config.yaml
n_layer: 24
d_model: 448
n_head: 7
n_kv_head: 1
head_dim: 64
d_mlp: 1216
vocab_size: 3909
activation: "swiglu"
norm: "rmsnorm"
norm_place: "pre"
norm_eps: 1e-06
positions: "rope"
rope_base: 10000.0
rope_fraction: 1.0
qk_norm: true
attn_scale: 0.125
bias: "none"
tie_embeddings: false
parallel_block: false
init: "orth"
init_std_qkv: 0.0161
init_std_o: 0.00232
init_std_up: 0.0161
init_std_down: 0.00141
optimizer: "soap_variant"
lr: 0.00751
beta1: 0.95
beta2: 0.99
weight_decay: 0.0
lr_head: 0.0054
warmup_steps: 46
schedule: "wsd"
decay_fraction: 0.899
decay_shape: "pow"
final_lr_fraction: 0.0
batch_tokens: 262144
seq_len: 512
doc_mask: true
train_tokens: 757600000
steps: 2891
dataset: "wikipedia_en"
Each number is 128 + 24 x the weight over its row's rms, rounded and kept within 0 to 255. Layers, rows and columns count from 0. Numbers have three digits each. The size before them is the row's rms in percent of the matrix's.

# layer 10 MLP down (transposed), 1216x448, rms 0.19, rows 131-202, columns 192-255
101:129164170163132147118168134107131131131131132090107104128183157093145068136121142089125104145148150159144098141188135121123123109067149085137105132105112102135127145139093120138130198133165159
097:151131175094139106132063140107112143138134136119105131121109125122146152076118086099128136133112099138149153138185154124147125100104147117075083135095095158093142155108108112153152112123101087
101:077174148120132110142125147110166061148143092130119111146113120119141130135132140112131152119153122105122119136095087097166120132140145147169142152116131145103144109107118113140092132179114147
102:141159156130098147125109052127109168100092106112172148172138161122125130095125101123133113142093127158163117116071047141148098142093110148176104127125097109131135138115097116140107124136147093
097:087117135137107161147091127113144154131134114097125144127132152115096076091111156163123160162163124134135141125152078135156161136105130146142148115131167132146129080157108091098112136155111112
103:123119191127099164104124126146155132122164126162121120098101154154134133111157166117119096157125125088150181164123156121132127127115095139101117130147121147130125096096118114155128086105143130
104:185125137128141096149128124105146150115122122141161137122161161110160158097114160113151132144083184116126137103174150118153126135128132098127116158111113098103139123160124127101166117114069104
101:124129116153125156142191166108134084120126149117149091089170110135103162152166141089140142178127115131115105097139138102134135118130140123110137133162139131143115141154121173089146108081141134
094:110106110083173129118140153100152161122112124137139116140102127154123093141131177135152147170092110074097160145101116121111113167136139125113110101112155137062134093162103112134136101118097156
098:111152091139107155116077146120189106104085122156131141122113129120133185126105117123096119117136078149174123132127079108126131121140118157125178096132104082127119138136127133125134143125134076
094:106146116128110161159149174113134104144176114154142103122118131120147131133138149156128134084150121136170120116114148123189105136127154156143135129173110105145150108146142105157132130094125126
104:105112104148104101149083114108102121128143107107169129150108142115158096121134109165124129113133125212153125154164137108114158118137123124140156113112138156124151126091110101131128170138141123
096:112133136084138147174106155143102119156161154082100127076127139115127136177122130103196116140138117119058149121176126146128084136091153123151155142103156132127141098152143117129111109145121130
102:160166100142152090128170160132118091094093122162158123101119125171143117117163150103116122137148120172124080119071105101119110146112106129135097154156163088134120093142112136127168139126102083
102:120157126118134140108151110130085117119107096155145114179169147158120123132130157114140087143088132114089159120114101124129117166105161109118162094098103125133131112103106085144097154123152137
100:181109108106156112172145115130112165113061105092145126129150125158157059183131149107145125164123115086141168133089157165151142115137149126157156106114107179163119109145107161114130119121084094
100:159130124132155089151170106131136116093138121150143114162161112069192124114100124111138109110158119139130185087112125196149128127083122115164117122113138137117157137104141108072125195140112142
108:139131170145093127095149150131142140097147112123151133115103096116140122111100146162133140167130124145122115159099160107156168147102149158129141125143125119119155167131130152190134120110111126
105:109132126128128080144151113117135126143133144122093121131152123189126127108147114096152124141122100137122134100133144139112122173139173112114146155137140088121143159166055138160086095119130135
098:163168152160151086152100142086126118157094141154135112161092137119127134140155149143115108090186163133127069200156120085114178147117106151138095127097117142118090076126076140081122091153144095
103:108097169098085138105142132138089097115131138128124149126130146141145152136123133123174088088105147144123152105130154167127094130171161130111100117126118140123135107114125117168107087105115109
099:125131118123102119149133116095103115108087149152137153147140112104119119158147130132134158160164129130145144075149102118148110159141121148140113134157128151123103142138127086120106143142110076
101:119100130118144111131122156157136139121122093125146140192150153141131108078085154190109159121163121179161154115101139113137142131141120094135113143167102107156099132111146110155157149137154065
099:122151145170149131177174129158135110098082096115121084122086138162181150137159167155145130177138146099149092128150146110152148164129119165120146152152173089095138138165148077155119157128117131
090:107135155095139169131146127155123147130118106125143115159116098137126127149151077094120178075148137135086138122115112157152102124122129128087153126118163131159103114124134113103072122112186139
101:151107108152149167145183127133146139149092140128141149165123073149160124127145091123101125101132140099188127146129098106112143124132107121163089123129097137158084150171126109119150099122150165
102:121124127134160097143099115087137103127159128150145130133153118132111139125107104148107143125132113148151093103101141095139151104134144121129130140091122140174151187097170074119174129114160119
102:160103083123142170092135174134135150119138148098110125117135118161154112103143137114200126128100099131163143125143125098109135119131118139135097121109102163100147146116133159153098141163127117
106:099104118170144081113114120130134138124136117128178132128083127133097127138135110099139131141099148125127142147125144176071139117127139153143103118115123130129087139101141096163105121107131089
103:134091119109099139173122166158155141124098136172151157127071125108115158126131151166148112133131193141126142132131149156150124121096120113141091120099096136142153147070142123123099152139101112
107:152085144149161117088123133129154138171134097154127135176095125101159120139158070159157133118118143126140155122122140155147140127095158107143103146186132159144179173181173132130148114107141118
095:118088115128145138122179147128143170122165086144117152135144085164156088152124166139145117120155155133127119106086124118105148121141104082115105133140130132146167088129143117141085132158122108
101:122158146139157083119148107111114154153147125107127137198131144122160111148088169112154132127084135146134114114133161150123111131148180157132129101135119121150141135108154115113121110169133113
099:135099122124125156121101155138158138113118132132099186170118092136148106124122068101142106142109149153124128141134084096120103097149154094133145141096117132109113140101096124180201109170133145
102:119104119139096113157131155112114139138135169149143110146123125127104098128121092152129155123133104134156120108129103109130157144112119125134114130088134126169158081111175139133172140113101108
100:146112115102159128134143148137133116121093132107134167121119112135156115095051120152120127126170113109118125113126140157139145162134131149087143156132114133111153167139091129138135138101104129
102:131101141137159095098116186191116171137128101110095130138081104140114157132117149137134131141160177123089120139131157136082089144182170114117103143157112150155115190124133132151134123111145104
096:156080084125139156111164152139132163132173133099108157118168097121081136100123118089124127141156159090183136160104113115121149129104078112102166117105191119122105138151128148134092097165103138
102:147151125136103133151134093092164188109103125077151091108142106156124112115150176112122141128134157178179108114175135117145154095164146114148130178125106099149130122171094122092106134123134121
104:146124097145104126175125134164178084094139152148136118130112116140136082146149152128118148125138126135116135181180108147167098125152118126139148130156120086107094126113159163142135150149121164
099:183140118122091143118161113124141147117172108149114153144110161151132106116102140122109090100065163116160148157079136116150102102121113171129114122128134139121119112157173151129130108120132125
101:096152131144159122103135101118160142141094118180093139116108087110098129116141115090144162143147105123109128156145122158149100164102140153137099143130153099138143137104113125109119130110131158
101:162135155111124108128148140117157125112130129129105102134140132171134150150162118114136137125150163121105099093114125145097168118129114119139141122139093114119074131156181117107106120170175140
103:139149153128111156122122124157168134150128121115123154143156165084149128123150084134171142143146167151137146128122108127147118145093158087117164127113122133098125144121122144128147123133121108
103:148164120150134137159113175153139105087121131107149124100118135110110115123142115154143182140139097142128143139111144172114102104136112126184147094114149154093141136121079101195150161103160132
102:117177174157115120138113142162121102163119139125170142129143129121161150141116124136140121150114144184110193145137146132129134081120131106125119106169125143164114121139125124125161148152144115
098:117139095147128100159137174153144104099109142056116112165158074166126137105143126117114142080131142116119156115155121169104101100134149111109152110144126153113115155107147066190107117117121131
097:149087132123106159114173124095146134102160165121097096171128146104132139142135108121130131137117148157149117117112148127158133165109129129150167150182105116119159132155116108099104139134136103
104:135114091141129135134156065140160138108166092129114150108161121162127154104129087170137114102115139115115125163141081147125079119138122146081099109132149103111182112108096133095128171112164151
101:142126116138109149134114139165147089113138131120141144126122134152108155144154149137079163150118144154118124136117115134124098150139093153123143143151128105185168093121135129139147159130124155
099:129118090137128136136169149161121136136112127169120157142135156113138129141140121134150107165116135137123131134125131088141135120107150126140119141113128105131105102150095138096092099087104130
100:116150162136137113101130126123096149128138120106095145097107132141085085119138081132149136100133155155115116115171148133147144120167131098078133114159122123129106115130100110129090126138117123
094:134123106145156137103092132070156106145129188153167134165120140137138122135123131096125137144161160129126087128118138127116127139131130125134131141134100119152164158142148130088093087132113176
104:074109144134153135134108133128135146169131105131156145139140116159091142129156132151125128075083137146124107128115152127110100144172121125068136097122116127139128117142122116159151122078138135
102:123106099138127119130149122115121106151108084124127132101101117102163162139128091135129086094130132148133117108119128157101125146120098149121107140149133136119102111126163140134170131180118095
103:143149090149135154147100144166128176123130115148141129135108172123097116136108160141087158119123098078132110131153104076136125102093109123152168059157121132157117134137186118104140131111126142
097:131133097117111119166144117106105110119093160116136105134109078102150173141133138109141102140085122158137118145139142113111162096109164163132102100132123109113128165110141144144106098134132090
101:136134144127129106146128135129118112132109154124158174093107160119179113134130114148112125164163166138095197176117104124142152114159107126105122136130159110088110120125111127157098149144122107
098:127092143148103138161113146113109129161110150191152133144128153116134108161111109129100140152123147090133099145191083118136117089139132147124143147171106117168080128118132130129162121097147129
102:113122136142090117125141157183160126149141140117142100127139145103158118093116122148127148108163098172136157084100152074115144117151137136095092099131133163142145112150099144129164143162183148
098:155118134126143124117129116142168149112163135176115134151118157108116171096148178183121154116133119170087123149139113133126120128148141112150138110115117180100120190164114117062151117132172118
099:110163124147104147124101123121145115135105074131096147117162129112091103139162151134093122142125138099191149102124133143097154158102183168090122098144136100088115150132143115131135116121102116
101:133150144144119117170126131168144119147168143138133137162115116127210095143142180129103110098140121122136125079163116147111154115182140118132095114098149149100118125121093136084122157120118135
095:118114124122129106121104185125155126125097137108120144131144134146164173123145177143133167094164102135139125160176115115123100144148138103111145136128143122135106118130113133183122090178134126
100:123167142094084088113107144128135148146124109140137129090133167075108139105052114115094127145172117167134129144124132144186173112127147106133130139100129132178129119072099102151109118118151176
097:167136119156133118124140091103142146155119112111074162096156131105116155122104157149155072130140108131102126111113119111089166113157135140169110131179130111186163121149114139120156169078120108
100:137091089113077139147094093109121072129157104184114136108131172107157169154119111151158100133143114133144135180169091123118111142139111140124121104158092154133143154155161112131141117161126139
093:120185142100111113137113108138113138134113180139167117127146118120115169118117144109134146132123132146129144177131157132106149135082101129113113117119144095122153090160129126093144142154077133
096:088121166117170145152123143090097137113146114138128106147162136134100104128136099095153107142131168131110106084153149129144153123117106120140131117175103134157129142112132168109125149131171124
103:118105117142102142110127106106132139134165135143136154116047106104119111129150101133104106111103116115113113124096101149102138114119134168132120150097081137115121086142115114127085129108151137
099:074157099116102153119102125146103110101106133133154158129081116170126115140101127129124156122140134085151128139105123133146136121093143140148140108113110091169131097124149148149158138108127135
105:127128113126142116121127132149144113135140122076130117125092161132074108107156123158093153134133192152123076111144130156119140125140087138120137138144136159113099129130104114137138124116125106
# layer 10 MLP gate, 1216x448, rms 0.199, rows 132-202, columns 192-255
102:128128135093120148113148157144125140145137157127093092169104121075135139126122143118151113103115082119118099117126106131121119108117153160131172123113122121153141176137093114115157090122155125
107:133127100179134114099107126144172145115138138160095146130156158144112107139153131074137128110111102124158125051112107134132168113148083138168146104127124130142127137146117132149144087158110125
100:146135149109129117117120068117136093147178116165121117105160132129148076110127143112073122137128141108146162123115119146130137114125125087093132148112106164142156156122178135142123138138122141
094:151120110161149155120122145164097164128145120128067128113148121150114163102106124134131138158110108115100112104108144120138138090092125148142143109123130140172120149109096146135124134086108133
101:133116140162129137102106126144089139159104108132113149109092140130138153077153110139135129107153115130145098100130133142114111135109124172106121145141078127133165130169139103123138144149086139
100:155132117112118157195123111095147122117139130134180114136143152081149136119086093148152108135161110127119115165141155136136143112116132147119076112136154141162107116161130129143124127109087124
098:125113078130114111094129192160124132094160151111156126103105128152172127125111131110154115155119052115155148135119095107143137140138131158141099161125095158106111109122169115175136143104114120
107:182133113101098116144111138130146144128103134141092136101164078138115141125139121078158125171112102169141131114076149122117151106104139160160104113157194157155115106160130170140159120122119125
099:120080154129123110152122123112122140119123101104127119161079110118105134146149138123145143137106119098082137140120142118136146131121121145126119125150160112125161093173125154129161062118102119
096:142072087152100115128148140132143112113164129112147144113119120102110115128146113088111146102131147125134112151120109119141078116152137200112086116118179113119170145145137127183128128096088175
099:138134143146155122109103138088155120122107124123081137144124131128137110153104135147135130085083102193116149155118136106112099125137161131129133126111167114085100116130065106125122129082118146
092:081118151092085153108108143130088163143152130157119119148126121102113115147157144069130122138130160090133162175108132156113104126107151135141157165116145159072123157114121128106081154152126111
102:132139087119120080102145149145149141101116177088144152115075126166108113141151096138133129124117083111160107109112117131098090127116172143185097120114112112115130131085151170152121139098112154
099:156118167139127115146083145154171130148143143118109150132077092152172110112144113147099119149139149139118111085134138130081133112118156128150110101151140114103166128162147097123124131124088104
101:120124107131135131103172112158156117135165134104155122119136115128162123117136087102108134133114115132155111090103096156107145110151154148086064165147121168108138111111164179127119127166153130
101:107136185107111120148143103118175144133122096094073106145129129110122160097116116082160142179153153151104125118110154112161113117141126129131109147169106146128129151107158129157109107133121121
107:149123116155141141130125107143153136122130146141125104154137142136131138130138130127129071057126141124142114107110134129132140139095171160118117120112101128139135158138177113114093125131111152
101:114096138131110139152141130111179119116132100091154107080148150178139103123141130131165135113124122126139123149123126140115152214146150097145145160106133133102180123082151154103125096165130125
097:165139118149153146163095120143148149114123121126122149129111072124090128149067122101144055195118109146114138141170181107143109145163070110137114130103145141098168122095114133135116104151123133
094:154129147154137090115139138143143136170152179125128118122157145105116109126145095126119141128190096126171155092148113164134081142071141106141151132201121124147145108114114116129140136151131146
101:119092142183153132104115138142094110157107136138150061077161132133153136162109143125113127142126103138079130155117120130167147124119145106117136145167120142104095144124100148137112109166124133
102:172135101137124140117187129101127067104116108138163146103103118160109140128136125102115189125119127118098158153138130114127139120180129144154128155110132123134122118125095124118104150092128075
099:107152135144139131148151141103149112115142103142110123125126147082147117123092109122105123135150119081151120112107163143145185114135132201109087079162128126117101070128132141127114141167129129
098:101117097110126145131087161123150146175104089134121125136122073166109115127153148105105136092076105151135123121136065160146121115132140117123141111155145100086165125171124175081129164091139139
101:102180157069124159116091156106137095103113114120102111124116114094129141079148128138054097112124114159121139118085209151127145111122110135172129094127124116141123087133127100125145112084117080
102:124115120108117117136103092195118177111150182147089132149158118136139119113125107132117092125077128142117131149134048144110112191158094173106135174134155064134117116143145145160128148113108119
099:136133167131132108166129148146108113115158119115133130143083132127119102159120104119091115115126173107112101134108099156148120143089155136140147134095118121072139107172121070111117088138143114
103:131137106106114147110093129163141163134070083101137131115191116105131124181136118141131096141145108119146128130148153126107144090126114121122145135130129136128145134111106125143127098154124101
107:129143107122160127127095136146099122103178159084121132121155108110103118139126141100171099135123152118144146124134127110121139126160145105174106115089128130120127137107124139149141113097172112
106:083147085112137130126132089149130121121129139112116084101111159128109136143115130164148124119165151150091128112129119128128066170133107105127127124121134147108163119154104099134107118128157133
098:147107140086104128110138145079138091151136123168142112123162149114140133124141173110110127097145156149114123146145153139109136128143122115186166129137147156145155110121123125137114102120096146
101:112146126090129158151148113132094119117115101166104116121116132154130129113117129123112162126135129077094177142114099142124122095117161155151096138124113108137084114147128149167133122107132134
094:086104146114117142123086102113106117093116151120104152125116123102179107131146107075102174113116128126093132152107147171109158140132135139111143100131114116141139132112093097145136123141114131
102:078108186102137137144119107135145129120121127144125113166106149131092078178156110148142122158108142109140123118082155143135162095110063147148114113149147218117136100136124140117106139149132115
095:143157116106150120128129099150112129131092109130103130126163110125120120168099128109098151142121131090161162126153154139182142114123164142180138104061151139148103155146130129140156154126120138
102:102125157118130126169132162098138130139173164134110147134121116113144039113132081126116152125087114099151120104127121093147104114147108108144104122161130128096162159130134156126134126083111137
095:122147168131116147146123118112121128144134131086145147139132123135162149113167164119164104142108118115131107093159136131141145148150133151131130100096150165127113081121133151133133087138117118
100:118094144116140122149106113098181094070183135146155084118139112128133080163127090126109149105138132134122153085115152121099094153132101140119114087125163079133125161128178112129107145120137115
105:135119080151095113098132111132117081161167152138133132134139126093081105103108139146156099136134133171143113150123130124122106158081133148147108120167150117145122125127139150152132146112148194
095:130153130122107145129149091185120102127098132123150121142134125112146134138067131126123106143096121128140143108117092107123158124135134143127102160114124155124106104131131128107109140137157116
106:133155126126095118118116128129169156126144085145116145137125136115149111078122141150141110084151107120154096086175125117065158149097156135137136148148104143114164088099121125162138140126100116
098:153118126080121096124101120118133101122139092114108143132100135120107085137119124110117115173129115129116171102107092157162141152081114167135134108132097101129109116146089130129140133152117090
105:129067189078119146128052140112176141146144116148129107158126089128071161094193124091160136144098123158170149117112157150110096119121122127144136140093095101097093152107134145139122125095124190
104:092125124166120117113100116139118120089127100144130129132135134088107129090114113114155104110137126117131160144091118093138131114153156145111063140110127107131124124116026147112093108162106181
104:136162092141122137162117137136137135140076127149125118134112135159120174118135109095147101147161121127107151119102126117125111106111140119154117114151195122132106114131155130157150150084143139
096:127153161085132081124099159086100165146098191133101148146139097108140116091116128129114101142106152112135087109147118099156144110109128136104148108126113158113115115128086147109120110117112120
100:105081126108138113081151095090167149118141137132136138146060114123136110101135077125120142108147141144135169120173115137096128139137139079110109106122133144169112125125086101123094141108162108
100:074099085122110081131140121132067117117139146151145154129095125125157095171131132120120154121130123084147108131114150117151106124105119134132123187121140165141140125145149117126124120128113132
096:113062134127164133154122116152083142170130173132138098131097165129128122135117153109137161130111115137116117109133102120104156118140193162134097099130106138141133115117143162135148129194177130
101:178144140151147118150118119141158166123153142108183117133096118144120094111084066133133169084135112130139156144148136113109151144097158096141109125126128110149118149146094149125119084135088146
096:132108148147118130131110122125148146137170129113120121186177181152155144170092109117168134133113075114100120148151129108155149146109161127102125091126099140125117138124133146097150166106088159
100:105101137091109134110139122113142117161155101146098106108092102159152133100080131170143159107099122150134111145164130129103130099117099130126107094113094132132128168091123128138142135163124107
100:181156090147106096153171105121098125135095176098115150150110178178159155126153084140120114116131135110102128120121106115132187133097121165103173139110140148107134138141163163160137151154120064
103:135107138161072149177106137155074144110109146095096075133136143123133114116144119103100141118118101145112130186117107124147125114150129185121118096125092107137123124124143134134149152113109101
098:157112141082108136144125109132125090101105135074127135166164144110175110148150119141132105134156169118178114150087139155162138139160131133113096133122102101136104082171148144154145097128169124
095:154142096155120155134142098119097111115107117087133090116093111074091117120107112095148150139098106125145119124110138157107168185114164092174156168099120121134135095163126102098094120125170150
098:133133123148133100156142113134119107173125160125104132152119143110142116163124130107139126146144146099117150121130119144164113158122146133149080108110178137094129110160140169123124180092119130
099:133142104117122105115111115112084126105154094108117132056110152115114121162147137133151120108142108102131147140149072148100100130130125119134149118164126135148138119129108118123124132181128152
102:145136118095127129158126116137117148164075123154152137079164162147107139155135118076146155164165131106141138174136152160122142177111165088140112147106135175089087122090129149138133101121165115
097:151149117149116134134112134132114132111122158144116115118128107128141081144186147182114122177128154193115115105144112077123100118112134136126113136064171137089142136150110106114143122069123118
101:162158143120114122107126129148110142126116119151097101158090131125104123126089141118148128096145124112139129083148116129125153144120114138145138063096119131124128097112166105167105156091162141
096:125161128140143146103124115124137113105137108151126105147108120171132128135096167110151089119088141145116134170143125150103129127075105160092107120104157125137119126145152136119087132136093151
092:131154122148133096110081068164113118115089121144115158097158101074108095155143130108112111160099150118128130129175104136112160155123111165105161163131142089110104126160128146159124147119108073
101:110161099176141139144090137105159140076119074105121135115165160110125122129113121134130148133149124135177122122127127156132143085144145136127103121161086129148142119102114142157127077129170114
100:150139087116131126151079122146116085143123156072041101101136155120099078135116144133097110152108140124176133141134136150110156107134076103107110117132110115109121121150141114122131113103113156
100:108087133138154105138076151140143112139133085088102140139146125138119132157123143100109113154167148111118145170133120173132117179088121142123155113142130147127103116115157125162109167188108116
093:120154126146148142129099148090130129118117153097131129158140171121119137149155159117091143158117125136123165111122150126159162096135112131127163105090174120115109142149097147106168167088109132
097:106103134091162133121140096173138140120135125140160112132164148155120126130126160138139107148160125173144074173164144120099143129125151118143119149153091138153160175118110134091074133167101146
100:114148136131123153139138101118167140169119147092098107121171085111113099122110134154160090144124125108146168109134168118117135103135111189103108141137141107125103116126141143113134120108105172
102:145096138154125115125105111122115103125139134170117145186118141148123114139109153122138150111108114161148101113129145150139134094158132124094124100154086095136141114124140129154151116118130134
099:126158113143158147138115167136089099124116132072178107135153151128139126138132100145138099115137111150147120117162124108088147167151158086123109099130112161120153145122113128167142134126112141
# layer 10 MLP up, 1216x448, rms 0.204, rows 132-202, columns 192-255
101:091129165130086125128145066135103147136136115146084144114078119136145142141156133168160133147150132106133135149147138147174144107125180124108077157132105179128110146147112131149112092137125108
102:133123145115085112137093131144138132117162164132117131105119085114127114167144151099133103108078110130157101144107127147129113140075173131139157116111098075139114145149137182130133110149145113
099:139144088132164090119167201159110119082134117143115151134116123134090138115139132153156130134164111130132104120091130143138125141132127121118075099166124151176122108096105128122156132129147150
098:073107146125117101115107125101137108140132124166137170087137109132142134150169096132112127096118108151099181134114151122121141143154153110130085106099105128149141105132138123137101117136086154
103:141095099123108178128138087116113134147122127106103122110121093135160155099105124123122115144103118135175115123143160129117121147119151137131125135140088156119099093150122142144158094127129148
105:133132125116125117192165120106118145111167161089126117106180171079130151128147150136156128152125146101161114112137149140110137120133128101158116126116144073137162118131144153103130156099135094
099:116137150107109105164180175129139155113137138105163095139140150117173106167187122103139106108129141082130126140138166164156109155134148115130173125143072139141161078127125127098105159120138125
109:118140131112109142055119178112118120115163108135137125107149109150130147082143102100145158118125122106118112112151152113119096175119098112091110157117107150135134178080106120132102141116150164
100:115166121083151110173160135139122150142158122130124124148114134095117152146143166089140171106106125153147129163119112175147098134130121182157143111127125112166153118142141146177106083168142144
097:143152113103150164141134110120088131150127104125153109116145130119136145111117105081179119131148134107123128147110141138173143110187174141142128148131144140113109138116122096153162130148102130
100:112151152135135174129117128109140116147170151140087092120106120128110123097127109139102130123121101127058125139144073103138139111151119115203143101164114095116135115094114138136121150164153098
094:110147124103107130144128121114099108173170120125113153111123143136116115137138154109137110134130148098108148164122143148156069134123172104137142081094123146113113138122151142128102162115154112
101:146133180124156131138131120140127095159076137136152173126112084134132110123161147115110129151089115120114118178137104161125145125135158131093132160140160112135154133113172119110158157127100077
101:115100124061169167109161132154079113123145123135163099152172136129159149132067110103121138157143121101144085144118121112126128122117101149101130098087163106141146118106137112139131144124105179
099:155155119118132147173115151107111129121076148127137162140120163124093094142157109121113114151171122136145125120139139151123144164120128131137152091136062133138123127152119135075143107143150167
101:123082118085161115148135158122126133139166176136154106155169159128102134120116138106138126145143176148122183122086142132093163129140175094147096121114123139163141153143082089135149114156128162
100:139113115144178104128110092130148155161131100100187090126138149104133176111115101179099127129121128137133094066104101157083144147073098169108104127103113096146097122133113131123066132144115098
103:104141132146149153124105162133103115121202188144108095066107147150138088129156125112147141136108183105132082133103098102127182162128135125163133141142177138091173154109130129104106086092132120
099:125181137107120092077120164130140154149147139128166104174161154118138175134193143154185116111137160107132130128109063123140126101113152123133131143139137088128146162160151113100111102124151122
100:064148108129134136166128183126106123150131059139111123142109143183143121121102126111124168129095156153154123148170151115119150122145087163145133123127089127107125125130157151113145137113145128
096:160129116155115133126125108147088131182127169126151122135124120134113114135131158162142184158123143143074154109106113116153117086149110130156147131120121141069156079145101096154147156175105135
105:134092136117128161127125129104095099156108124117131113102123136145118117135177095122120147082125115113119111112120144111123105101153102154097120095145131081125095126146154148126187149163099114
099:161149129159125134082132157113114112143124114146094091157112122120128156123126143135120132146149129116120121123117137140126148142132102087136151164115124111148141152115130140126097146162149139
094:125156096126144164141109143108154124151124116096124138143146096144150144109133135148103129133103107154142109099145075167122143109148159133084148136140132087119136117142117143095130126111155138
095:130133118107125142151125121150161116128135130127138158143091118104133113134143142057155114134154101121109129126177120112132135121051129158159122107106084129134142157151151148165157114096127161
097:121098144134154142117088106148141149128172165129130077171147085122160136096140123126147095121127118113147132127122117090137134146157148121137130087116113142114163118102114146080120144124107158
102:100104107153104118106115110131130143088144122121137060108114122094149133100164120122130122160137131123101203161096140131109082155092142122143082143098106148096155154187124132134092104136120143
105:124144148151099135143091103127123103110129124149159110126110134128124135118138121132165143100146160139142089130092118116136133179158108122128126131122113141123129127163145141124153099148113091
101:149104161095143128130079129105133140161097120112126120142101131135159137140130107151121149144161163086138110142169134132122127146117103114149104121123136144151144127133125153162128122117109135
111:179130143120117140114093130111135164127104125121110159159145110089175160165151085150116135144144120135164103171114116118131191108141159064139149116127128127128127117148138129140111124129077148
096:081144140152080098157118148132115152166142103085132154140123150120126120163159171173167110107115110123159111115171114094111163130170156080133105166155125080112135138139150124101099103151148126
098:110095155105129152117135103113122143130137132123127111141127099109077126141114152144125143110139148093129193145112115102101123117122171118121121115102167124141166084106105115094121100121149132
097:141132138129140183139135138129118163082142144140138112108152116146115138152087100094118121150127093079146118116135162107086132123118140100121108101135146128148132151094109135113105153133152145
107:117144153150115159135128102122120091159091115140151123159145099138097158135143109110136130151115082118143124141082137134165104103102088130139163117127146089138136087167120170133154126184161096
097:144083142123089095145117135164141109094176124121143118112101086097145169103080132116099149118147128142135063145120116179161087129131104130079125135140131101100166140116154166104150115126130122
101:095113076106149117147134153102142166130119123117096172127124131087117139077157172138144128116145137093110126100089129137117149136149129082138122136185141137114181163092105124135130149136143087
097:180120132109172134104105137129157120139146177108155130112129143143097096094126143172126119150149172144146137121131123145094155134121124174152128105116097132127146076145148093133113098109112125
102:106130137118101162130108129159145144132128117128085127137123108144100122114126126112089140153139106133107125122068134141087109125118113134114141162115135102114138134133128155132154138117108125
104:150082120119091127143115184146098110121105137115116110141105143134127111149158108175131141111127093100116185092143141165109087119120109105080112127096152128100151154122160147123132127129098148
092:157146118118127123150142092119110146104127142105168106119146149133093130093121157149125136097119153116110097153169105130113122136159065186123110152164182117126118135151126149079129170117129130
102:145127091097145102128149174158137160114104095125117142139141120133125138137118173121137126126106118117128109106135167098108113125128080127092113115099157095141105135150090152147124113137139141
099:144090123163161114143124099116129117170162141127143123137143154101122125123114110163132101143136128119145131123132110058143124197092189140131129171114127167134149118143141108108125139151128141
105:112167080123132136092141140119138173111081136123112115048115100085131136141124120149115121139159159096095140135149122091097155152136159148124141111168151156134097119184115110112098142163191168
104:149127160082182182107069102107125130136091094159124206090150126102149108107117133144149115162096123108095124171163130094139136112149097129143164120139118151096141136150093158092154116129123142
106:143154111118120140126103164137114090166116177109127118100087128160155142074136110108068086118145114131114088149087126143089113109124156133124120135112129131150126088134149126136107157123149136
097:142111130148149178110157126138119121120141097129139081161128168115146136098103159110128148122140111144132129140100105110104172138138127109167102145133149094147139166132157133113127123124146149
104:122110152152115117169105097167133087136138130169102113149161139133095113147128127163099130098107120143082117128119131157189119117141126131131159185108102105103171094144139153165125164108153165
102:115136123146127094121160150097099070097087127106170139099139137125146140145096112138119170115128148100087141083123171145119087114130126089148152132119114115146112138091138097124107146123100132
095:114185141055185145118159124145097125060142107137158152149182093134112147125125141155124140133122126153114155137101132156127085155178132147136129142122116104113119103128108151134100150129156146
099:131115104124158121114142134141110103116134149135145125142129106124160128193100156162113139107119132137110137115142131108149132089134140153120128091166119094160150094159107157113152128110076126
095:111097098085129101107151140119097170119106108127131100137110145154138065136122135105163114132111139173094120120122146141125155148142120083148166093177083141114134096137151128137133128106139107
101:122101119112113115138111108112099103133184126164109083127105124145136130123154119142134140143082149136108139110152148117148099139119105115131099116131102135104117110116129139111106106119158146
105:161125135125123132143162108104105145155126151101130111144139084129102146171115124136104134145104144122160115122090114140138140175159115122120141131108149137060176116164123065113108137069146171
102:106126096087123136127109114145162115131143136163151147134137125122075086139159102130097140086084161115158105118126132154130153117099086133128144115170148082128141085091162167129124125129120116
098:119117141139134135081119136144173138123152132146113154103164134081108140119145119128107141140097086115135128113119096118106154103074085112102099155155149147167141155147137094117178162124108115
095:144145130133150159109113104042128088105147127129166138112101108091119108080134108128113165115096126147121158141159099085132140161104183100159174157098124149167157154176125152142114121163168181
100:132125137132125136098103145117092123133146141114138134141146123142152098119115117122125164172119113159113094131086098126124111111128172158167142168141138142164102166114129105133116094111093075
101:133176129127163149159088124104155089137150110143115176158091153102109108135107100149131159171144150111160114172148087132108142150150152127132132150102169163129165107141116129161147104152142129
104:155132095067095123122136129128109124151151137131099123133180151111158132119161138124112157166103124106121123107113106118155150183119166150132105121147175134139102106135101140114155167119153128
096:165084100094133131119152144142155102102102187173127160116114120147103097127129158148126168101154143111130133120134127068148134152159127107113123143100127112131133138104105104151155116143103140
101:141136108135101101157127130161069109175099137138135158123157113142128109112101101089102120152118156135127148071152156143106122130147161091102127113092120080109137177154149143125135143145141126
097:138103106129110107146192109150112104173092137126103163158150154149120096142134134077161140120149112105119126166124139171132119141111156162155120116143160134141110100135138135144105094163115127
100:140142121159134129123149103139126146140119143125156150138134116127104112164140125180111129126104092092085158112149089096090114113107115113152143119099150097151152081117140115141133133104112117
100:152146095102134143128146125118116105116135137133140119129139137087099098096139110110121115129131183192130146137094144154113156149142130105128099098119122122165143119071132159133118126129170128
102:133111091101106111100142148133077070135129106119173125144142101146123115116127081125123142144114132119155121112149121121121147154091149154170114101134126101136093154155119092110080146142149125
099:127100120115135097116096159115137139145164130141140124151181151096147165086158100121151154109134127093173121060139127105139128134146144123140108128094102121115136139091144111096153163135135161
098:147158120121160167121090160125126153114164165123072076157134129123125149143137136143118109141130121102124162132100120105167150101157071135135114119113152095166115090142095108126090140130127126
097:140139138147154131083113127153122103167099125162127147123129127139087104120121122115122118160118142149130109094143129096177189109135156119107185130150128101105131169120105153129169175133112094
100:108091139159110153136116133180154129109121101132154123143061129124161106138134144095145154144160152083094109160102141091117114166112141105139119162104171129121111103122163136122084133115109098
103:149135107121129130111141142118070180146132157121156128123110082118165106090116131121143109168100115097108136136102110123143135120124135100169166172080147154109090073176141145093150134132139153
102:173184118110117130151108163149145171122126113149130101125111128139147120105134097113086118161136156152140139131115132152085157142159123187135119140122112111085081142124114142150136108132129106